From a checkpoint of a small transformer trained on Wikipedia.
Size: 4 heads of 128 (1 for keys and values), MLP 704 SwiGLU, vocabulary 4096, 13.4M parameters.
Architecture: LayerNorm before each block, rotary positions, no biases in attention or MLP, untied embeddings.
Training: a variant of SOAP for these matrices, 493M tokens, 7525 steps.
Each number is 500 + 40 x the weight over the matrix's rms, rounded and kept within 0 to 999. Layers, rows and columns count from 0. Numbers have three digits each.

# layer 8 attention query, 512x256, rms 0.0853, rows 77-185, columns 128-255
530474537488450489501540534499492545522551538473452514545510533456562513502483521539494505524533510495505487500477485526543553524525548454518550501511537524526538546548530580539540502507522495505529480559530498504514512531575530545483486516518522518485476555567508501543538553434484488444571490546491554476494525560522489482523569537518541495530480536533474505465523502483524461585507
469480500470462469487556489482489426507515439486479442532447471512520495465520449486548461442505456389469481488474499444506533453456482514555489480521510485467508414488543520437491511528500490556518464499474456442482450442440473473494473465468476461489468507486446455490420461526530433511429491440533473492518473450480503551463475437469474532485485516472449458498518458458504508472528
455507505485494556534450502470524480486501523533535514503513530523505505521470508512517504458561485548501504455508491548495433520465495530471503486502538522526482466454440465476526491466495494519490484484566495551516531579486516477471554528523528518453455538482475505399563463503439496552534505563525489510454460486480513537499551446445523518479531541492490514528418528461542496502490
460502560488519457550519494500500537534518490493514526520521537507580526474439556459484481529486492560561518499497480474552462579534451554542524529549484591469479511468475525528553458487558500513544563542478482523517478417465521517495530522542492500507520494526470567518462447470499560514461560497508516573475524523554499542493570490517530539428499532469501463526605545460567517493570
521512507562433502470459514508542488538474532472480534462482451502448515515440520445542458528489430588532482543509437531524464486511540511510472486484489508530530500505519548469471533455506488478496517543477523497536505464565536391505524454536543521496535541478468530522525508508538469481504527449532513524530507532480442490509458492549524448454482516529446523546477490489467481509463
529464478504502492531509544541550569527480471552468501468509450515527480497477470449509519541536519579485447488506529504518539543494549536489517512470518517488468514534535569517540522447556467483494513489502525477491533489568547531489461456534479571512505584474490486481548464502528483579505492528518500569482451511440539508461528534519509525537516512451453540502492505498523480415445
463510478529523548448529504505430544489471423527477461498554523447478508427434503487553472442424524504501540469535474460516451436477482480487434508519456478505474486497467520429453447428520511483516474474452502516419482506507407465460489480534519468446434475520462506441511474478488484428486485507567495475483429499450487463513518465466490486480444536487483479479432477472485504483452
491496509549552544526553507558548506494518531606513557551455479509598531546495497512529516513538494515454533525484538538534558502560550489501490547578553551519502518479551517497545502514536479479581518523490537531478573539493438504505511506573454435486505535501564583536514495547589455486529487559495437522553485503493484525573503528521492533479526477522471527491511499539576566526521
538547541495481556507529471525481506466459527515427530511495504526513515531445478486477479480538515546501505531471561521515514558526474489538499474460520482530528477505470442553554573466449541526497462567519559463529469526501528519540530494546516514563501522542525509504498482485444468469473502504572545481501532495560514496516548452524551528513461570565479535536453512422473509491554
532570456508455508472490483519497514591497509477517536548509559521561425471483504424480513532497470536506519536468555544520518541564502517537486506494529464589519486497501432451520554470470471497484523542490502484540455563523489521524515477543427578509510535467542519507493567490453475551536532442494506519493503466436481496510564494542540489584493505454483559545514456515545518517457
514539579441565541528487474588467590522523460489485471504541530526495474540517569494522564514505597527477493526475560571474472489475531524516513572474486534498490517463497523527450465455500546498520500471527504521500491520470439506495503457478484504464448517538515469467451507466426451513508477572415470498540506560438541507563484459493505510481540558519478508491545502537554523501531
539590491547473551548482525471459606540554487510497524457505512489478529540468560515551523536559501502447515490494456447491553499501539521557508554508529496544532504450520501492503542479543555528467495547559526457528503483438531461500496508520545517481482514468571560502481533481497476434517512526514576531475551500510495416445552506519524512471471543488529529536510531495477397510487
457483498514508453450503528478557480495511507447517486532489500525527492516449490576513487469500428487486502538477533513560471506485576558489507468470480505546471486518520520521560509500512614458443567556472496516441581484538537459526474476547453469480491530497524555498450478496485516482506526544465491522420588475499451543488474517484515485510482449545504510493534530506560550497515
524544496455507512481509507439416526457457494466499479491514449491524466554465505439531533531464474513525504515564465513438481530502510484489487466502518538515502464449559500502475451566518555513510518518453516485494469516541509471502445509431451461453507500529571457522473496460449484450470482483501532454536483539474440476476532466534460468505554462509463532487486513500490446473494
473559486495494445502482478498493509551520438470522565512528463469505490532544503546505465540454487480584513534450516470494500432542496559534520503508493585441460494531500534478441519496487507518490535496521512511511479476513549557468459474419501457432503495490510489507444538521486530573566511535468515445515473555487477543444573436482487519510510541496503473521515506482522515539539
458468520423516499515476466449473508436512452487559496502483527511558558460528529521487516460507509451564542461495474515473502459481459480516517560453506514483513505522517521485475496489517530524498496408492529514500485427468512476501481504499493432483487422510489537446487523549490489491498438443546489469527520493508535490505471469541472536497491469475507489418530481461506578481483
496502493565459490525565475528481471447509501504562471492499549490529466507524492529489519527504555518481526554551487562532556539510485511546509540570505497540540500492602499536575538513544469454479491554505441493518537478522515601494555476502546485572418494577457441594526546490518553577555481512539465536519426481524498460498566493569527515536526478535532544445525500521536477486548
559439545517452496512454562473477499479504494446475487460459424488539517536499476480549402462497502469482504493532508531470522525608459518473492471534449499441466512534477506485505459454533502495499497474469478550506538539491511477512516569533545520532535605523486599487476567545515490493560475404517512449462530465499458524463557563555564492486543475567516480549481426492481483522483
489483507507457478483508452529553526524490544540441579557512549503471492518516476464506475492492547494540526527546521454502440544459507508525504507503442515473464439510487560497514532488491552555521465504462438507553557497484482525529522543519484495550522554488513548499504523519520528515475521514467479469533469515531529491467513509522511504563482550489480509500490481465504581525582
515525493494555472562513549493489489444477532486537501462534476442512475485541552497601545524432554450497450498490534523471453501468518494546614520492528551498521449531484499569558494465494565528526538429467509542497546494488503520507511550529550569537505567492515499536527460507475465564472502515507492548560489525564547517498489523474585507480535461446488540498556519540534479507485
520465541436485525507533523531503473467423459484501549504429510498502525593527533481496514462515491503511506515526566429455452501495484462489535536490447517498489496473445487468496497537465481515515427493559532500478458496516509454499511473533519529478508453456502472491548490482512419495478429528472514499446409448510496511504437555532466516484449504510464538495481507480508460504475
481531444494435493508470426488538496563574531480543518458491483482474520429458538515516488448499469504473483465490465489498525476499503451500489500493493482485445563424492481440432474498538466488522549467542520539499498500490465502488469490504488481485534453537452517496503442520460436484489428556472495486492452506512488516534472407437446495516435526579474493460552524470499454547439
564539538496519508563531472510466547518494548505490493493499541488499537473529547532518515514522482450559441494520479529520543501455494448557525569469521552484484534592538519491558498519472507571523559493464534492429525549546535501508460528518474463469501537505504494403513517522476490507461455536498575517552491549522502514489561532519542504450549524454518469488544559487550518547481
507537467524477473475475546494522513496491535509512467455541490552417486513491445556522528498455531471473461510573529522542506465527493496486514426508515463522497477527585438519554521484519451474521539523496489502495533550485530435485459434483498519484442429465451530548529477457523512543517487576556472508518469492517487528551519470478451518491499558513523492503508622494511542583496
483497412527510541506517479454547491526538495534473504492491561517468499540463549505444506544598556511501567464475444518497437530485467479484512515494505465475545493511540518520486470506538460553495510482578512486524533550545548537492519508496534503510506547493518493427513479513466553525464513522532477506493463476508507547484518463439517542548497458501521541507494514495534535501462
539519512518504533469509552482502481479507474490466476466496486533521489479489543479564515506471548519535473508469407518488502505491543527531486490498559470553534477562540518515539535484478508522507520478486485526475504484511467501511508480542500482517509524491474542485494448511471474493449476551483519482502462549461496479563531472532533550529489513518516505520490512517490557458530
520564504502473503518517454514533491612460452484505566517564555537522508481504506550482426404507514438525509539431491430508529420505509526486509478523535450480476556489481514519482498498574438547510524569534459488499503502507470492458494482517509458502522491460525507459513431560521548481464485503489441494458482460522479503461497502454554430561507521503510510484489508450501491504510
533588477505512572498454522485477502540469545496525542447516499525470487445515499507498549514539480483540491535484515494562503500522508501499550475534520499556555500521473515479482483481491504543510499485534527502516488508482498476485470498537522490449541521453573501466510504510541526527542471486528444494492490513475556530484514478554493470466454482475429503529503466560553540494506
484548500483505482459449468497468489510481532487483483528552566515571469536484464505447487448574488544488470513521513536523491548548524490466556524511545567496431497475485507439499495544539502514507471479461491463496430515487508458510517570525460439509472446443513513463475505522516508479567481485444470492519469554474562504574447539528511469538503531489492494577518472554486489465503
522438464477525534529503477484481515486445472510473495527464532512449496508491546461514462487482485537480502530480499505483493508529526476454474458450505513480466479475464464510571561457519484511501520511544548539491476494501520504461422481509519510462482568501534505454457415482473470484465502462513508511517488476531511512488472530446530494460561480528479444447555468517455521487479
471493492586461469511506464461610513540478510529507559453548484482507481512535506511470551484502536536463449560437537495549526513515519556497477511445486525488552467469519482514516564493479514514508491528520514490479528451467531523528453536494469504474520470511474470461508530512490533501469480543506476520449571509518435490469504500497491507556458478543479540484416522549509504484465
412499476448466493547431437486555463510495517450432472497403451466443458526476536554523441490535553490509494502547493470490555503532455469448533524517522466454534507524482467476504480455505523470499482473484520541502523421457471534488482540453445498514570497476488504541490544487536515433521539426461462480501472509505519522504438461477493521465478429548506421451528476507492505489441
483498547479522460524494492476483487512469472449385555528523508429524465494503504531540496462465541555498522524472559440554506527518537551528502511453470529509524455506465504482545536521497428503478445489508539515526420464549506535533517498463495543603505536478484499487522497564517544503443520432458527488519513480541472471501531540550504504499531506520507477473499439513471516514432
538479501511519477468513484549481467526520495542523515520477503466549476505514469523451470534456506487450494572495526577514528470505468511511552498486469509483458492486535460506503516556528503509540410502542548525495512508509423427507550529536544459513491494534517458453497503552436459465534501506516484472550473505528538515522530467471497567528474496480485474486575426538482500495499
588535527540511542552519494539491494556503482444519526495498492532459468519428533466518468495463538524520443529566562493559449487516559477480508531483516522537499484533563424488526484492480538516506497402504504518470480460480544514483518431504491455488503524532473453543547508522518513580498492543579530544493493475501516495536537486534468518490509531515511521545517507506539508568497
533503486476487526487421461569490514481505486514511527550526507490486471538532471505545471537523491511488500488544513515492574488521494494458515513476522502510502560460489483523484504589478466535533498509561490517479447465557498445520460557453460564497443491520493430429503488523488492509507494468506514515498498405568480438518474511478536492499497502521520384474464461440511497552545
517534512504530540471467499496495489499500499493462503504549489459467459488426504477501530515525498486511529522456470507476426495520512502534474494488515497470513511504527494504508469486501453492534487484429488566494506553511448498518512526458512516486464468470469526490517440465508444544508530487507466520506532459431462457494514487502499519474516517544518561530476437474572494531548
562491503484497506466489477491497487526504541494520462456450475531485549505508426476554471519513487526490506485472472479522518543484468470483482507513452428479522515433461514495461464514587506506496509473481492437462512494560522469492530452490510462503464452501537486531463495418531511464478497465471510504526492456493496480520514453481496511486541497475418535526454548478413438538453
503437470573464483512498470489494513557529516543488529528533523543522481523490543521448483551527455483545481565460478492529500461485496530577502471499540496508509471548496471482500510459464492438520493487500531496491481495479548504503504463452482546487504478460499521474459536496477484559475551520548516550503511589534434483474533520474524474471477469521483424506531516492483472519486
494487489506502537528495510481500550446586514516517503471530538503523517508529502570585502541562558494518548521531483503528497522541559482523520540451476514488465441538515524530498526477555485504497542509545516550566483528575457549498575536488480524482575549504508521477504524524557494532445572540533520521538535552505565456530531496521520505499560458526521584525495431516547507538436
503450544498526440487451455510475531493423488522520453519490533476480537469470435516479470476463480493479451459448431468498491482450514463515493519528478461465507496588490524498488484557400531458484480469454473516539517501448512500536469464482471478513487525495511508499526447448457492450454526521453454542449532442528449455508523449472495452467448447546465517560490541519458462528501
562455518528508482483474515487565503488501470494429520491486517417422473511518500488515436499527446488420447500509547428441538506499471495435507420428480545548470485519508526527481491452500500467417484545470469513450508488515497492497477456518488462551489516514516535486514515442425483512527515524468464524509522454455525533479582514497466481494446517430469521490526486438498500537449
534542578519464522544509555482517457432496520433489516434503483472538545455494529561463545398495513449474464476523514463496500485510547502558500513474492472523531589513502509467459470503458543485457525489492540523514460485500457513531585462489517495472502431501517528559583503521520542512533505484493543514503456539519541516551498559477469469481544462544528521495459484481488566463491
465530570517523504492517520487521517607511485519500555466477580528480482520501497512512524577548519473502510456544480490422502545551515511541483494535522525465566485552555545484496495517525525529541458449491456542457470471512560485502519470463603537533533519486474514537486556510514464483511524527516532520590553466453538470557563546544522533498484495467511555483535460559560567503469
467526609544467457526463502502529534485458505489564507490502430491471510500502533480457530535476462468506497526447503507485455556564489499473476500486523476502512489470467522536549534494504528540559599488495474464528541519533490456486452439546498483480539449496459471541489565504518532583481514446502549514519504483482474543467511504443477563443483512515503447541488556437493482570462
427505541463531461526528524514478542521511491486484527496520508510504469529518536495484490508487475455460449511544528501508507507501473515523405494512486569549529524514520545508528476487518481485544414512494479550491451435480488528483487470507467520474488466446563538554502467504523470539445516531428456492539469509535517468529594468405533454447482454482510505471468465442505486473464
593500500485518492476477551542485490445574554563457478475511501496477508555490487505446475464499490500465504479538477522467509509515438521479550508536481496425485492517498501435484543438482491431576505487508497489551501551511489456453501478539538542549467493461508500528520518540474522573526513507472539436531452507472483551508455502487493552524436552437529508528497548489476522472546
495473540544461497504503507533571527400507494505481528532528540509497545564527553564490539545491528508564577449508544500438510454548475496491502488470541566500521501479515488549506501480548514567536531467460432553422532528452507463539508514478513489438482470547505472460506534500503490517518455475539482506522548512547486487502545508530523507489480513495544539510474482520560462498589
460515477520529500480468473519511470550541520523432416463489472465495511517450502493501522473513492515530474482502532482489514505498467500503539540521491461554462507495443511467516527499498524488540547463502467503521483522446526492499542506484493428524474464492556463494488481467486395438489473463514526472489534464500556482473568530486473523495511486511488484485522453497519564507490
488470498436539523488449528572485517473488463488539532456508536522452489488503468468494457489472508500556531536452500478445526454490470521500453507463466484526539461516433494494457459484425474460471493498438508440487522512530570486498459479496532495535477459505548518525495505483534480523495486468487536504496479499494457457483481491469507451521492468521528487439460536480522484429474
536460493516523477481521534476463469520522525549528507530468570528531493590546480577540456444498572428483531537574462564515502544498475538540523583543477507534504533479540508522504488501537461480540555532487470472439490477460521540511475537500495515524488514485499505526523563532543493464541545496471542462510516516566556554503459472513496498505553496526446502512512512528553505514542
495479471483541437507484507518481519485526505509515500499511496509459504534475538498504514507542481534510487536495536502545494539533499553490485507509525523512493496502473512493520502524513509520513468483473499541485494529482498525488487532521495498553504505489525481499489558510516491503490475502484499505486525463501527509454500550503472497470529498498513529503529466533488477500481
478499483484510498505456479500510506526499473488487531484499506459489530508443514518491503490471504479470456466490456477481447512470487472527467470498513448464506504486493502491470475506489490473494466508500484479531442468504476472475506466518450452484500498469485500486486477513500497490474483483471525499468472508479471488497497487515467521493501489535479492463527476502504511457488
468488479469511471474454484491500505519495467518536509495464492504481493507460516510474472511503526459513508469485480500478466506527519478524494519518529484495479502500512491496489469516459492495467482480526504500459475509504471491456494531460462512467511494472475488514520469509482477484486517514478532474495466484482488470524474512534494474479506505518493528527481475520501493461522
478500553481485531457490477490512447541518459507431488510423491490518518473476475506496479482482506522488514483458466510445500480471495492491477498497475464484509503490488523458445512484510471546464506484509493490491492456488462501504494482460468480439501499501450508509538489486496460517508541503524503479495485526509487517515474445539519478499457535526532513497469502488548532513524
521508455514509582525513493504470458483468515449514503461511477479491487482456486576499468443448456472451547454526484463480476495477511492470556527486529525487472455525508543597526516456536532544500554476503401470487494518487521500470514489506525504495486509464459507472474527479486538445446510537587529481478497516512460466469517573492478538508532510452521510512504504518529499494587
528566452516478502525526509494499505494468518572498505559488502573517484530476503485490496484514478488535559552504557509595485502460514523525465582439510532505545542545521526501545520532497511517462524516508534506490445501539500514448506424478469490516519458473552478517543541505515560483465520466470508529489472461535462521459507479528533461512472545491503458464485513460482484533545
470529496507546507532522516513472510481445499512548503593522558517525510499496484501541494563500522510517501564490548528521525487505561525502532507496506523535469484518520524482527510448486487491495550507471489483509534502488512518566493500498510488502496483499513535491482540527503520533499501480492533512506492481514535554491500516511454491493516525500521519500509497520500491498505
508507521524533439466514522546509535480473499557551510544545534496484517525487510514517489500524464523532468539487519487512489503501533499515550506542527525513565483493519502508474549504531482490471501469509542543542523502473498557498504519500487475492567500541532536518522526492501498479535490460486475495532503523482497533516495536518533479520524488494504514476491497493456503498477
486489399440516520507497448461533483489490458519478499502465496518519473488475504536490520459500445462449497440437468490437436516484461484490466494499531491488429514517504523490473449502460441482487485497473477515474534487514474516438482510472493433434487502502480486460470486446491527508494497535455481458501511481491463485506474432516491479509508440526482467441459521492525463485435
518541527486444551498482483495503495505522465534480516527492530502477500525512510525488480526480528503455516519497526486513456494494503456482533500567534520488479444467472453472547519444519487504457509486491438457513493488492480530560501484460487495502524534410464506508509494520473536544490484491495504495521527522512521497537524485509487532522508475510575481461561546525503541505491
514509471472521544513506471527494504467475510563514474530505454487522519537539531552461535422560486532485474538506500559448540516498538485506511488518511527536563538448484474476523539515490550520503482513461519564510501460507497479458470512565448513504503462545500509512461510513494515458471487482518497545534537485479524507535564478553523461478535503438522476478508565480490503535509
484502502460512536499441492516531572496550481491459468555470516469568465482467508419492495530496499494526539455523436558504436496536482492487479437496531458445496500486526496474497484480500462483480474483479477498527554509507487526484505565473517534475508534492463487530531466494506507469496508493505510462464492482493496524524490467477524500524507515568491472509488524486496489495567
434528479547507511476491500488544497490523457479495534464466502507506460458437478441473467522491533504494491457476509497477456499508467484549503523493475508476486518544514478482511470510515500461492488483480470487448469503499479443472479481476464456465479475458481466567486506473499459499514508548452523508511510515477423489486482498484528488476521463536516464474495419482534450507507
531440463500484482483540541461514460475540454484457511506470503508485533542536482497461499536521511517496496453465549509496508514535496488482469517508443540542492473525521514512514478476505491482512487488532484522502492525533538504526498479506518458449481538453502549479483503450521505460508481480497538445477466557480546471473521523490507550444478466560506506501496537433579515448544
516510531526566457509495503514486481494531520463551550489501513434528523536517472444489478505451525480480500545482537490529537450524498485508519486481515568525483472493471496455503514522489467464545527544452523532478495494469463490479527514528469438530510454502492481523496532427498504507505545484546500545532504500490516499475554509445527481493463515523477539497494482483510501529495
447481519482516448491574504484498468450479493486454458473515442431512524540493479588419475443501498521514450405509414464502488517475535465560507539492464562465486529498425505484471470497493565536535468499485526478519480496498511466476501495521516461481436463503496502521474417494520532515501541466509484522504536462487459471551522504484512513403545455469531516498497495465495499482505
524465479492497449524495505481540502494547494517490538515496483477509507526511474508509529498497532476522509531515485500514520498523485497500486505536554484495501492479475475508457475532491470523467521476487513466525518513475528516493479515513524445490500538554513477486515498472492483501474511479428481499500481524511543523487498501480511509494512498493504508512545508506456508485461
549502520528572485509514506584513542485477584542574478543530504493547490515539511506494520520519499520567511542525545536513551485469521505518560539498526552506512519484481535490559511502497560512517500478514510493495469514453560487549527498509541525544475491492520479551468499552539483503529535483500487546507534548511468586510465528504462486482490471501497492476542536467476505538512
470510523493471526457495464480534478534474475510418492476526539512456528478514478492454504481456553475497478458474471480505506498497497509520486453538437457510459479471465469468450461482458491497461529553564532469509522507502467515448426529491436477558462472543502488468510555510464522496448435495437428488514470546510461500564455478564516477527545495461470500532460493464480536481526
472458475499466523530482453497514396493495478479543536469472504516447467420484492533528549490527530481513508494535485470487584514514482477521502529545489520499474536514450448489493482476491506497489455476436490527516498506477456535505527525514525492446509497547491474562514479527438468476512533569550508516478448523499496501513559501473516507468464467452551529479533493565505508538488
484489416518500482481507507467504507521479501476488444501589516425506497513494516486424498514465492507516531482465488526495547522497531484462489501475466488456530535536459478472425518539492463590524481439481480517502483519495511461484519540554503539541432500470517439564472525477471465514465492459493491518519465444516526487564547511483496538501423570482473516537469541493542491494536
461564426554444448494444501567569556552491414483540540495460478550534491541449544442510521479529485536509473552459456506511456530525454505511486524508522472489493514537527512450491472540537518521515496495471489462478552498491482425544486471542575448530489459488495510538516481527505538445526548502460451520493532520546458492435407517492456456523459455511463465484465511478485540453506
536556538495469522562548490469521452519441485548467428511472440513466471543546492515481471500496445467506543482470456479501465503431518499492440465499488518515486477458513485550443532526479495594576550469540492421493501504515487551485481474534551461515465552515467530415536504540498530525476466512515564462566489570547485476508499484551449512535446466483502429523486564525502585533439
488540473525497511460444583569532560513460505502503507498563572584572478500482531446439544517506504503542516461491514565506454500522504548538486471483484510476472568467465535503491540497485530469495526427497534537407478510481502474580489529463460536503522502489513501546475572526458529534499499500525542447531475481504486514482507463514475506496488534587507445504509424507481485398463
492487541494538501517598516479507478519462481525430488514564497504464491494505497545477509491497515505495530460505488501476475465470497470500491510432459555447507436458474544484475513509535459505542476515467502447507419484470475510507516465502498485502478547456469495471496504485530509522473496543542544465525461503551517462538545480487452529502513490480516475519473480522509504527490
477520449504536534445502492496434477545491547454512525550422523535496503517511499476505473494466495470521452515436585546510489485495512491555510498475537524438517499489437475503513489483534512530506483502460510521466436478529520495483460503522512507504517498470522479506505472513509479537519504549463500515509541445450484490501547505451461510475514505435510525485525499476452516480414
446499562490511550551506479507489480501561479472515524439480475462532471484467462556474501447515499498506509451513518412472520490533544548509539528504458480395528536509512469512469491535585541480498493522494527520555449463458536454445515484491514451528435521522560479514462507497476520518515536526526477459502528415556479498471422495466541506467580487455472511495457518466505471493508
485498457476428563549473472517475509546473472439511482485468520577441432489513507538459474467478457468431474478473455512488525495507499518477481510467463477457444466527427480519459505509542487590515491444483449457517514527506511538386504448529529505487507478546524498542474475526469555522535524450470493469528538455507500450451460507500536524546460432493530421476493531464473476508505
472560501454502572464578513521440512475508546508498504513526492497453496504529539524489534491520459472507448468503490492436551500511473467476544500497412499477464520507417510475521494524489501553473502500444512462527427459528461501457495503506502554557524532476446463614486461524515518543538504503473506467530485491487451537514470529514460514479468448523481463473519493430462514519479
434501530486479500505397517515469442525456484428474462471530548573460479467500519426544546543487525516491506464534441433471437479481514452558457464490543468443512511521455551426457411504450535494527456422487488449420485484498511544456480537474459540471508469485480499487534491484513510515494462515538525469510497495441444483505577481463456484500492496524502511506522422487504521484409
488493518462464525549472488438456464493476486493439574485499534562456505460494547531486452462492524540449508472511513454460491522455518499475540502601477436519454429517507468451499481509490482489461472485497422475571469526485489576457497535533419489506512489574463521507484448498460533527526502476519497499479480495496482516520561445547497418581534543458510501488497515515507505503505
511525525502466476534545512476564537514484446497528452554514617529450466496540473503515540446540447490505561540550527511514483496476593516459498477446546519471571493515460485523522506465462482547485542523394430497519487556485477483449476477493515501587514490498480473454520571545505553502562517517525491522530494467528442526509481490501499522547495490510516490446517497475525559487497
498505478503526524502454436530536523579484504458442531461485465496434517446511475470567501509518528522495501478507528469449498496483478464533542454434494475491499469523512430466550479512539540490514461490509463477537514459461535539492525510550511454532517518456491438584532546499530491470517486441497558497563488481534561500532519495487544507513529516466506538506513507469472499479522
526451522507500415478472482446481475547474520507485495490477524515503480456467449499538514499457417535466439418458456490477487514414552480508397507506436516477508535546554481546513499546503432474503486551499500494508500487506443464457516487552525490436530452465448518508487483478523470464493500467514507514565530463486424437534456459522543495482454473548498483468538548476501480519450
500517473475474480556503504518471521504495522532479534595460502545524470508494466466496560466427497522568483506486521491505468451519558508419437488489470554498474473516530524487477475545495485539504496528539483501509458521434511508461507489503566533509521443474464529524522511528447573484548554490531447440531489583532476480510547465483532515477423457476529507475508502517462444516457
490500471464459478436492520447462558517477510469515464479535542488476548467552478427468525475509455503431494490486487509536475478474535514480458476471454473449492525502520491491508481495458532476553430497512486488483518514510486473513484481448528492523528441488488537462505471524499521471507385497593427505498432490463454460456519458482538511487515489465406518450535523400474606441518
502485430560538597498539466517562529484534463557551474546480442493413475548432493467513528512502483543527531486530455508527493482481501576468479480510563466552469439507476406488517533431479496453520523484448438513512407507477500536599465506477404507549465435472475545496540513436518478478440489529525445512528488485473518544451491521507503490506485461493553484536513489508506533572508
513548453504531475492510510480457494477489586529471438433478455487499588487529517478443424536525529473478543510512490484541509496543461533496402536469452471463505539523514538576490536559484498410517449513508504402509440446514498519537494475548495482501526474482475412465546509462590471529495414538523446503520548470433555487502531474489473512473489487463443510413494501505523477494572
541496533481498514477519437464548487541474497592512447487495537465476564440435432493466485501505479488496550505474487495472501532523502471470423529428449489488527488574497491430523522534504435375461522507442496584517518488524470522463541496513516513472491546501460474416490510525446531518553422543551510506482568417520428485538546510460496538502553534506494468464490489474454467600493
434538489418540455481437505510486457455464543544493471476565458500521507551516504433520535523488585487546460592572477507492478496489475497469549449490510506533549499494498454537481494506483504488509474512505571458526485525550496507483533498448532494485499581521496529504519489506506489457466531508498493474493553475506516526540516507490524595543468512461503501480431471501504481517512
523533495532546521472473511494543453472463472562517515512519403551466486444475449526523489472457536445426509441588551450525513470490530525451498488477519489434432452487447457485416521502510584427542431474446548471556488526546483553478522493509491540558458453496545475520495476544494514550495500519506453561538526488448475536495488515486482522564481468469493465558423471468494511498486
399466528567473428507482475533476474492475418466513471541480488511587559524456453587456460538461427499538524477466502462527562462507515534541419471528516513499533545503500494453469490537516498492449575559485424510504479467464510464420504482515553448568545428570454520564548520531471536480535466549537566526431543487518462503480525531526492502443450474509586547511533469498481511483514
559493506545513452499508505515503521488582439557496485471436494457496437527490526468567509491528514521501475446512495487486498563455509512524502496538490514487493543490446538449494525533471504452566449506511484451481515501464465530541452485489503562518525506477511475483490469507485470532581495456507477481495481484522543567539469543444439524492513523527486472522438488500495467507529
509462484518474538528508487532482448521499476544522497519502504455482526437490504526484489542466483520559568485515531472500527494486570522396530530375523528530420455465513490444484540475462507409543500547534454514598539520483545466499608490535418475444487547534453508491526475529453600564532477541561426442498537521488518491482529443482520465559561481418500467494471465449405506549483
548552465525477545479480538514489467465512503512474476464492479484489533464455520561565525540539479579530481501454442509501505499549471480428524487528490472445545489510490476502471551506466416435522493487447467484496552491524460484475507518479539528489553516458440486447541528457463518496472504508514567466527504482544481530480511556516523538543415544496482501494453428501465497509577
537498515535473529498487511498492516587524479494632497568483537486492486572471530500568536490550517564476477486532533404471486491533474489530448548484545527515477559464478414459502533480555495487534539527528431506483515545501500541514446511533426506513507485452449525573534516525542472467548492503457495470477496425543462552554514528473505491448528493423581506492463425538479515518536
546566524528531548512531531478494548415458482549547534494446543570427497518496432523492603500514452458531518513543615468530522504594479484482503563489516510491448493456453502485480525570539527503586504532468511544475517591484475536502492529551465510554501518473548547510457539502530490521471492480523539526533465507496510467501508531474471510546469542571401458533506506467533523519534
499478459505572476479457496505465584451474492525548486501550519523478499525573468495514462520509514511517487458557502519502561546516521534539502448525505515546488554473525525566540523517497469528497560520528480510464487448469542471505530461511514450508487509500499464562512528536517480481519554539495509540495523482472531479503524507499470513552480444559517456463566518553508527539514
446497462522513506434543504495495454541454523447473532502428522506520432479530455537556563531528457555501476534515540455509475455442513459445483458454473508538520454503590524500490502466507509543544558512545526496512520504506486492484434481547533522516523515468483476470552539559502487552448504475460570510504487526537433514453451448428518497575540544456529523407518520445459571485504
548473450536462525498490510454470480576539476523451526512523571601421441480496504530521532576517552566497529513443493493486520559510493541578465516502437532465503450595543620518504492494505457533458577491457525425429531488532496514492543501569566464486434440444535451521597502534512412465515485487546547483482514528496484498516522518507474562470508537515543436515518517535439487477484
533451542538550479539527499506499481505501588512461561524485559503536491495531472437515527568436451464490557461457472533447538567476511574525527450487476480484533462502528568462533456501563550530487519576460558461524508517528500531507534535531532491484506533546510463470496476526482487559466469465499558506520450503498492422494544497475509506499510498492415480483538576481496519479523
512509418451524510534478469505505536479487511562512534472444502532507521537569504525456446543490429472529502501454545477499467496593517493447558526495538477547499521572444534457518543505480466546517499495510460505499480489514506490491506439440559461451551503463522455529521575460500505487529430468582424549550511459461547470496511438509522477514454507486508475443450491548488494517495
453487533503496481542484502451491530555475547467637541485538545473524600496509481470517434459511378464509518529552505591434477457429567509546480502519470552439574532565520503467521446442479480440506528473495500478547497475463500513567545507473549529496573543593433492493563521612509497448462479465545496517522499497523457511523496471443529475509510484499545530511503441487589456491514
433474503458532492491443497497482445523490434552427525502526521481536461492487466519487498501526479493569475504503505468484491464498519535457478483538476527426478530554486529523523454480440547530547485512589502496508474484579429472470461495438467525532513526441587547523450518530474489545557477541533494460497431501534536530578517475525469488534503542493516535444405449419502462531466
575515508403459529550509502463495461489436429478487426537465470458456463444444439469519486437485508491574546489479493490460509432534479464464527453490429546430489475513483466505481410486510484436513558555506474452545513517468515501516490529546473464480454533518495527531517546478461407521470569506479489478444560535468482490502558534413540449498495438573483508515538491499560534477502
478465494488554464515498501480509495503457534466463490462570492522480518474583469441459528541458503512506558402534482477497503555546484564490474489454456418508505519534469436516508510572509471533508511507488445525519513465494490463507502549497508485474546476478465514520489552515435485513557510459473590522438488473498513473508521576523534461515493491542439464430492464490498548462477
541446515494422477567504526434469483495474518535590575449496478529528448535492495469513511500500462400476442503494476487514524478513519580557559436495469499461518496467522407479543510511465449527486586539481572500408603518497495532462429418491498483447466467513527577467475531460467458562570424436443451560470518526537567484528424568470444545590514510470532575504477417575518452583491
575509496507518553514490533488501550502515509538510551535442486549462508613487493414454578573464465542490555551543565508484522420520463482527517510496483526552476507451487553534447512437614492461495476429524439454499591454491518487567468472473532431438466474527516534492462519543620475471472462499499545454526538529456552528478564551536540529489482473506481487476503493527511494544516